From a checkpoint of a small transformer trained on Wikipedia.
Size: 21 layers, 2 heads of 32, MLP 768 ReLU, vocabulary 8192, 4.46M parameters.
Architecture: LayerNorm before each block, biases, tied embeddings.
Training: a variant of SOAP for these matrices, 4459 steps.
Each number is 50 + 12 x the weight over the matrix's rms, rounded and kept within 0 to 99. Layers, rows and columns count from 0.

# layer 18 MLP up, 768x96, rms 0.0962, rows 420-436, columns 0-95
69 38 47 41 50 62 26 53 53 52 70 48 42 32 58 54 75 56 54 28 42 59 47 44 40 21 23 46 51 53 57 67 62 63 70 40 62 53 26 64 62 44 63 64 52 48 41 68 50 38 37 38 35 47 27 45 31 26 61 38 32 51 29 47 55 17 37 29 64 49 66 60 48 44 49 42 44 43 43 29 41 43 41 39 65 48 46 33 52 55 57 43 53 54 67 41
36 21 35 37 40 51 42 47 51 50 65 59 41 26 45 59 45 48 54 44 52 69 37 39 51 45 39 34 75 49 64 65 43 41 46 39 37 68 41 35 39 77 44 58 57 39 76 62 46 39 53 34 27 64 46 55 42 42 48 47 17 44 52 47 71 41 31 52 56 59 61 39 54 50 51 52 57 24 52 37 53 55 49 52 66 55 59 42 40 66 42 56 69 56 44 37
56 64 39 38 55 63 67 49 56 71 65 71 68 32 34 47 41 55 55 64 38 44 59 57 39 34 27 65 51 53 84 61 40 67 36 41 54 43 51 67 39 55 47 30 39 52 61 37 50 46 45 70 60 64 44 57 45 42 35 56 36 56 50 36 47 56 43 34 47 50 53 37 41 52 56 56 39 39 50 45 61 61 25 41 33 28 60 60 45 57 85 27 56 27 59 54
58 49 21 60 68 43 48 47 58 39 46 52 60 39 44 37 66 64 46 62 56 37 41 38 42 51 48 47 46 52 55 54 55 41 48 46 53 54 46 62 69 55 45 57 55 57 52 45 37 54 45 50 48 43 38 44 60 29 47 47 53 46 18 50 43 39 71 64 58 36 41 41 67 52 37 44 67 15 49 59 39 64 58 55 48 41 55 52 69 49 57 69 53 53 50 14
41 47 57 71 42 50 48 29 58 53 41 51 59 53 48 39 53 37 50 48 64 52 47 25 50 46 46 51 36 47 49 32 42 48 54 43 31 73 41 49 29 70 62 56 50 58 63 57 23 47 36 22 38 51 52 54 59 53 48 46 44 52 63 61 41 65 46 23 50 49 35 61 54 56 61 50 52 22 32 37 43 40 45 54 46 64 51 47 46 38 57 51 35 45 58 37
63 40 42 45 45 33 50 72 34 45 59 66 38 56 60 49 48 40 58 43 67 45 56 47 39 37 47 55 68 63 36 66 44 56 54 55 69 82 43 47 67 56 50 48 14 34 26 42 50 58 35 60 59 31 48 44 54 32 62 54 33 54 57 60 54 51 48 55 40 54 70 58 39 41 57 40 61 29 36 36 51 50 39 56 43 57 47 28 40 36 63 67 48 56 56 60
51 59 26 33 41 52 51 67 60 55 50 46 51 50 52 68 75 50 47 36 55 34 49 41 43 45 36 55 32 69 42 33 48 66 75 43 35 43 64 35 59 58 39 54 53 46 60 40 49 48 54 45 44 73 54 70 50 56 57 34 34 43 58 57 47 58 63 63 56 57 70 54 50 25 45 31 63 47 51 26 47 43 35 33 48 50 72 66 56 57 38 16 52 81 51 66
69 64 70 65 39 39 47 69 54 66 60 61 52 46 56 32 62 52 33 31 42 51 69 37 55 50 45 68 55 52 46 69 43 59 53 29 46 49 64 47 19 47 69 46 70 46 69 44 66 45 53 71 51 42 43 39 33 19 12 40 63 64 51 41 69 51 33 73 60 72 45 77 42 73 48 58 70 55 57 46 50 49 54 59 30 61 45 49 52 38 48 41 74 38 35 44
47 52 52 57 40 48 58 52 48 45 50 56 58 45 47 58 47 19 50 52 52 37 53 57 54 32 44 47 40 48 72 41 66 58 53 49 52 63 53 50 67 65 54 57 50 56 44 62 48 55 61 21 49 43 45 43 64 46 40 56 49 57 49 44 72 49 43 51 65 41 45 57 63 41 41 50 55 33 50 32 62 27 52 49 37 68 66 43 44 37 53 59 63 52 53 59
58 46 47 44 54 42 54 65 60 39 47 58 23 50 53 60 47 57 47 51 63 63 59 45 40 70 45 63 58 66 47 40 52 48 50 51 48 66 35 56 67 36 67 27 52 58 45 45 46 44 54 47 61 52 51 25 59 64 46 50 43 46 67 43 44 55 45 44 54 62 66 56 53 60 52 50 51 37 58 47 59 57 45 47 36 52 58 65 60 26 66 53 38 59 54 55
58 44 61 57 48 31 57 59 38 68 52 53 42 45 50 53 50 47 26 46 54 51 40 42 58 32 42 47 48 41 71 49 33 45 64 49 61 65 60 48 39 34 68 71 54 58 63 41 36 39 29 34 47 55 73 55 40 36 52 60 61 44 40 34 50 41 39 65 53 61 54 46 45 46 50 49 59 59 23 59 50 55 57 42 31 59 34 57 59 67 59 36 51 54 46 44
67 32 34 43 58 62 61 49 44 57 27 42 68 40 69 62 50 57 37 35 46 52 35 63 42 62 43 41 41 45 51 54 51 43 55 40 49 61 25 52 72 75 37 52 49 57 34 46 33 48 39 33 60 30 30 70 44 49 64 72 34 40 49 53 43 39 78 55 46 47 38 58 42 57 57 39 26 39 46 44 45 52 35 46 41 35 49 52 53 26 38 52 39 62 59 50
49 67 53 38 33 36 56 62 68 46 57 51 56 48 53 36 37 33 47 27 50 70 27 63 45 40 43 45 53 52 33 44 53 51 61 53 57 43 71 61 59 56 75 56 56 25 61 49 65 55 37 39 62 58 66 45 34 43 51 56 43 73 38 65 49 36 65 50 67 48 45 62 45 59 57 28 58 34 61 51 56 55 41 52 41 66 53 47 54 51 43 72 67 46 53 63
48 57 36 61 35 87 34 26 62 48 54 31 37 57 37 79 50 55 45 41 57 61 39 33 37 53 55 40 47 68 55 12 27 60 34 45 44 29 47 25 54 42 38 43 39 75 44 34 25 50 55 21 41 40 55 23 58 52 52 33 54 56 43 51 40 39 55 47 42 38 54 65 47 66 41 60 41 31 64 49 46 39 49 58 55 64 63 49 28 38 62 62 36 73 46 27
38 48 62 51 42 52 72 67 52 51 47 36 59 59 59 38 50 32 38 45 59 42 61 53 52 56 45 30 33 60 56 51 42 57 54 50 49 44 48 48 53 69 53 67 68 39 56 64 51 53 55 47 55 58 49 51 62 41 53 42 54 70 59 60 61 73 59 50 47 49 53 36 45 38 37 44 45 52 28 53 57 53 65 55 57 57 56 38 39 48 63 46 49 55 52 39
45 47 58 39 59 43 57 40 47 51 46 65 71 60 66 52 58 43 50 61 39 48 62 34 36 57 56 48 40 36 39 58 45 46 47 55 47 66 45 33 73 36 44 51 55 66 52 50 48 47 33 37 76 51 44 39 57 28 48 51 57 53 48 68 28 49 50 48 42 45 61 35 34 59 25 55 33 79 61 32 57 37 30 57 61 29 51 47 52 59 43 57 16 47 68 67
52 35 67 59 41 46 42 74 60 51 60 58 61 56 25 54 51 41 42 57 14 56 50 70 43 64 31 39 57 41 53 44 62 68 55 72 73 96 57 44 60 44 51 49 55 41 37 49 68 64 65 56 60 72 43 51 78 58 59 55 71 57 45 52 49 61 67 58 56 52 47 46 43 69 47 53 68 42 55 61 30 47 44 64 39 56 56 62 82 67 61 36 41 38 50 38
# layer 18 MLP down (transposed), 768x96, rms 0.0962, rows 420-436, columns 0-95
68 48 23 41 58 49 70 54 52 45 52 54 46 52 28 68 34 52 29 55 47 16 52 58 48 59 60 53 45 36 67 29 52 54 35 50 40 69 47 50 54 53 33 38 37 47 39 75 45 67 56 52 47 48 55 43 37 59 57 48 41 68 55 58 49 57 52 63 26 50 51 34 48 35 35 44 33 45 48 64 54 73 36 41 54 46 51 42 50 35 34 30 68 59 68 66
48 42 46 49 41 64 63 77 53 32 61 27 26 55 52 62 63 61 43 32 42 59 46 36 60 67 61 50 38 55 57 41 50 48 15 40 40 36 25 41 53 52 46 44 62 33 30 49 45 37 66 41 50 51 45 57 51 69 76 71 59 40 48 72 57 32 42 60 45 43 62 52 66 35 37 53 57 33 53 45 39 27 48 34 44 48 51 49 30 45 23 55 64 33 61 49
57 45 54 44 54 49 36 72 66 41 70 65 46 35 69 48 50 52 40 24 79 61 65 42 44 51 25 62 31 57 39 41 57 26 65 37 49 45 74 38 58 40 69 33 21 48 47 44 31 56 53 52 51 51 40 35 38 37 50 69 57 55 31 54 74 55 49 35 36 50 24 28 52 53 43 29 59 56 55 55 62 37 42 18 49 46 63 56 77 42 50 42 55 39 38 76
44 87 30 55 49 51 53 38 61 60 40 63 50 54 47 39 59 70 61 57 63 60 58 54 50 51 26 67 50 34 47 52 68 54 47 41 41 48 68 42 49 61 25 48 58 33 49 54 52 30 46 52 49 48 41 52 70 53 53 61 70 58 35 62 58 60 51 58 45 49 55 38 67 19 39 63 46 34 24 55 50 53 49 46 48 49 41 40 74 45 46 46 35 42 54 24
66 40 67 41 52 48 60 64 46 39 52 58 52 43 51 53 45 38 52 45 66 47 60 55 55 63 69 44 53 67 47 54 56 54 60 44 48 48 60 41 66 53 55 31 63 60 35 68 47 64 61 37 61 46 26 57 36 44 56 50 55 34 63 59 60 70 63 61 33 39 54 46 59 49 45 48 58 67 71 59 59 60 42 75 66 54 59 39 57 49 56 38 33 50 48 56
56 43 53 78 58 45 45 44 50 52 45 65 57 43 47 42 59 29 41 59 68 62 59 66 48 46 35 50 48 44 50 43 55 46 64 60 56 36 00 46 50 64 28 71 55 56 58 53 53 50 55 54 59 40 33 64 56 60 56 53 29 62 33 57 41 57 56 43 50 30 60 61 48 74 59 68 42 52 57 47 72 41 50 49 43 62 30 64 40 38 51 51 52 45 49 41
39 62 63 41 62 51 55 60 40 47 58 62 52 43 52 52 49 45 44 54 28 55 30 58 55 68 42 67 53 35 48 51 40 62 65 60 48 50 78 32 48 51 43 64 59 54 58 51 55 33 61 44 60 58 72 27 56 53 62 36 29 65 42 74 54 49 30 26 36 50 56 46 62 50 47 60 33 51 46 46 39 46 50 38 57 48 36 62 40 31 28 47 57 46 54 49
48 40 58 24 50 62 44 27 79 59 21 69 39 83 64 50 43 57 63 38 52 71 46 58 49 39 67 62 38 62 59 62 40 67 59 67 50 52 47 48 45 56 40 50 52 70 56 67 52 32 51 48 59 50 60 80 49 51 54 51 46 60 38 39 84 53 62 48 35 30 61 30 62 40 55 27 47 44 69 38 61 53 70 44 49 59 53 49 27 50 35 58 51 62 42 74
44 54 61 69 50 38 66 58 49 46 48 33 54 51 36 45 59 48 55 68 57 53 59 56 57 42 60 52 53 46 37 42 52 61 67 40 60 44 42 52 56 53 38 51 45 58 33 42 45 35 37 51 61 58 57 60 52 41 62 55 47 45 47 53 52 45 46 48 45 35 66 38 49 61 65 58 63 60 67 48 47 53 54 11 60 62 41 47 37 71 49 41 59 69 49 44
36 56 56 58 42 29 57 52 39 58 40 63 56 59 54 52 67 37 63 55 70 52 65 63 50 50 50 48 48 57 54 44 54 49 58 54 47 66 57 33 54 60 48 52 48 51 58 58 60 55 74 40 39 38 75 61 41 40 39 52 48 50 50 50 58 58 48 64 65 54 71 49 39 64 55 34 55 30 40 51 55 43 57 37 50 41 39 52 47 51 50 59 50 58 40 46
86 56 54 43 62 54 65 42 57 43 61 57 41 38 63 35 51 65 54 47 61 60 58 55 54 55 40 64 42 62 59 58 46 46 59 42 42 47 60 46 51 53 46 34 43 63 38 31 60 53 58 70 49 56 41 45 40 53 65 54 49 44 53 33 48 48 67 60 51 54 48 57 50 52 46 61 61 55 09 44 64 54 61 56 55 63 55 38 44 50 54 44 52 62 42 47
50 52 69 31 46 43 63 70 69 72 52 39 62 49 48 73 48 77 53 23 60 46 63 57 36 41 62 59 38 58 56 42 59 72 72 62 48 65 23 43 59 63 33 36 42 57 36 62 46 43 53 30 33 50 39 50 45 31 68 44 62 54 70 40 59 44 41 57 57 61 65 55 72 69 41 31 54 41 26 49 52 42 41 36 65 64 60 57 66 47 33 60 17 70 51 40
28 61 52 32 54 63 59 56 48 50 66 55 41 40 50 51 43 47 52 52 56 47 55 39 38 48 39 41 44 53 60 63 40 48 48 47 41 44 47 58 40 74 49 43 34 62 44 83 45 51 56 49 52 40 54 31 51 40 58 40 56 58 43 77 41 41 50 54 52 63 37 57 48 40 50 58 55 57 51 50 60 50 69 29 68 52 41 64 38 58 41 48 47 58 49 48
64 30 60 34 65 54 59 61 47 37 31 54 59 54 37 58 45 82 71 32 36 38 44 26 46 75 49 49 52 71 51 16 54 53 70 74 50 35 42 41 55 42 47 44 69 50 50 53 09 48 63 80 70 59 49 70 43 53 32 48 51 43 61 49 53 30 53 61 63 54 70 42 54 25 63 49 67 72 40 37 68 61 37 45 54 45 49 55 56 41 43 43 12 54 51 46
52 48 57 51 68 47 50 45 68 50 44 38 43 34 33 43 56 29 54 46 50 40 47 42 45 47 75 47 65 61 46 37 60 62 74 49 35 46 36 51 47 55 47 64 55 64 54 54 51 59 44 62 50 76 43 55 43 52 47 60 55 52 55 55 53 55 40 33 44 55 60 50 51 55 46 41 49 50 43 49 33 47 33 59 39 53 68 64 57 67 44 39 56 57 45 62
51 70 31 47 56 58 59 59 39 50 57 61 72 46 61 52 60 47 62 60 53 37 44 54 52 56 47 46 55 34 63 49 51 42 45 33 46 35 34 31 63 24 43 67 43 53 66 49 30 65 51 63 46 37 48 73 63 67 26 55 65 37 34 43 40 53 43 34 43 34 56 47 46 52 45 51 49 38 73 50 59 54 58 51 27 33 41 42 53 59 40 64 71 48 58 59
52 47 52 33 53 47 59 56 37 39 35 51 50 53 56 40 51 69 52 50 50 58 44 58 53 55 41 70 53 42 31 49 57 47 50 72 56 56 61 52 53 49 39 59 48 50 59 50 35 66 39 35 46 46 55 47 45 41 36 58 50 76 30 52 33 47 31 44 59 66 31 53 23 28 76 49 24 55 64 46 59 54 62 22 51 56 65 71 54 65 51 45 55 54 28 55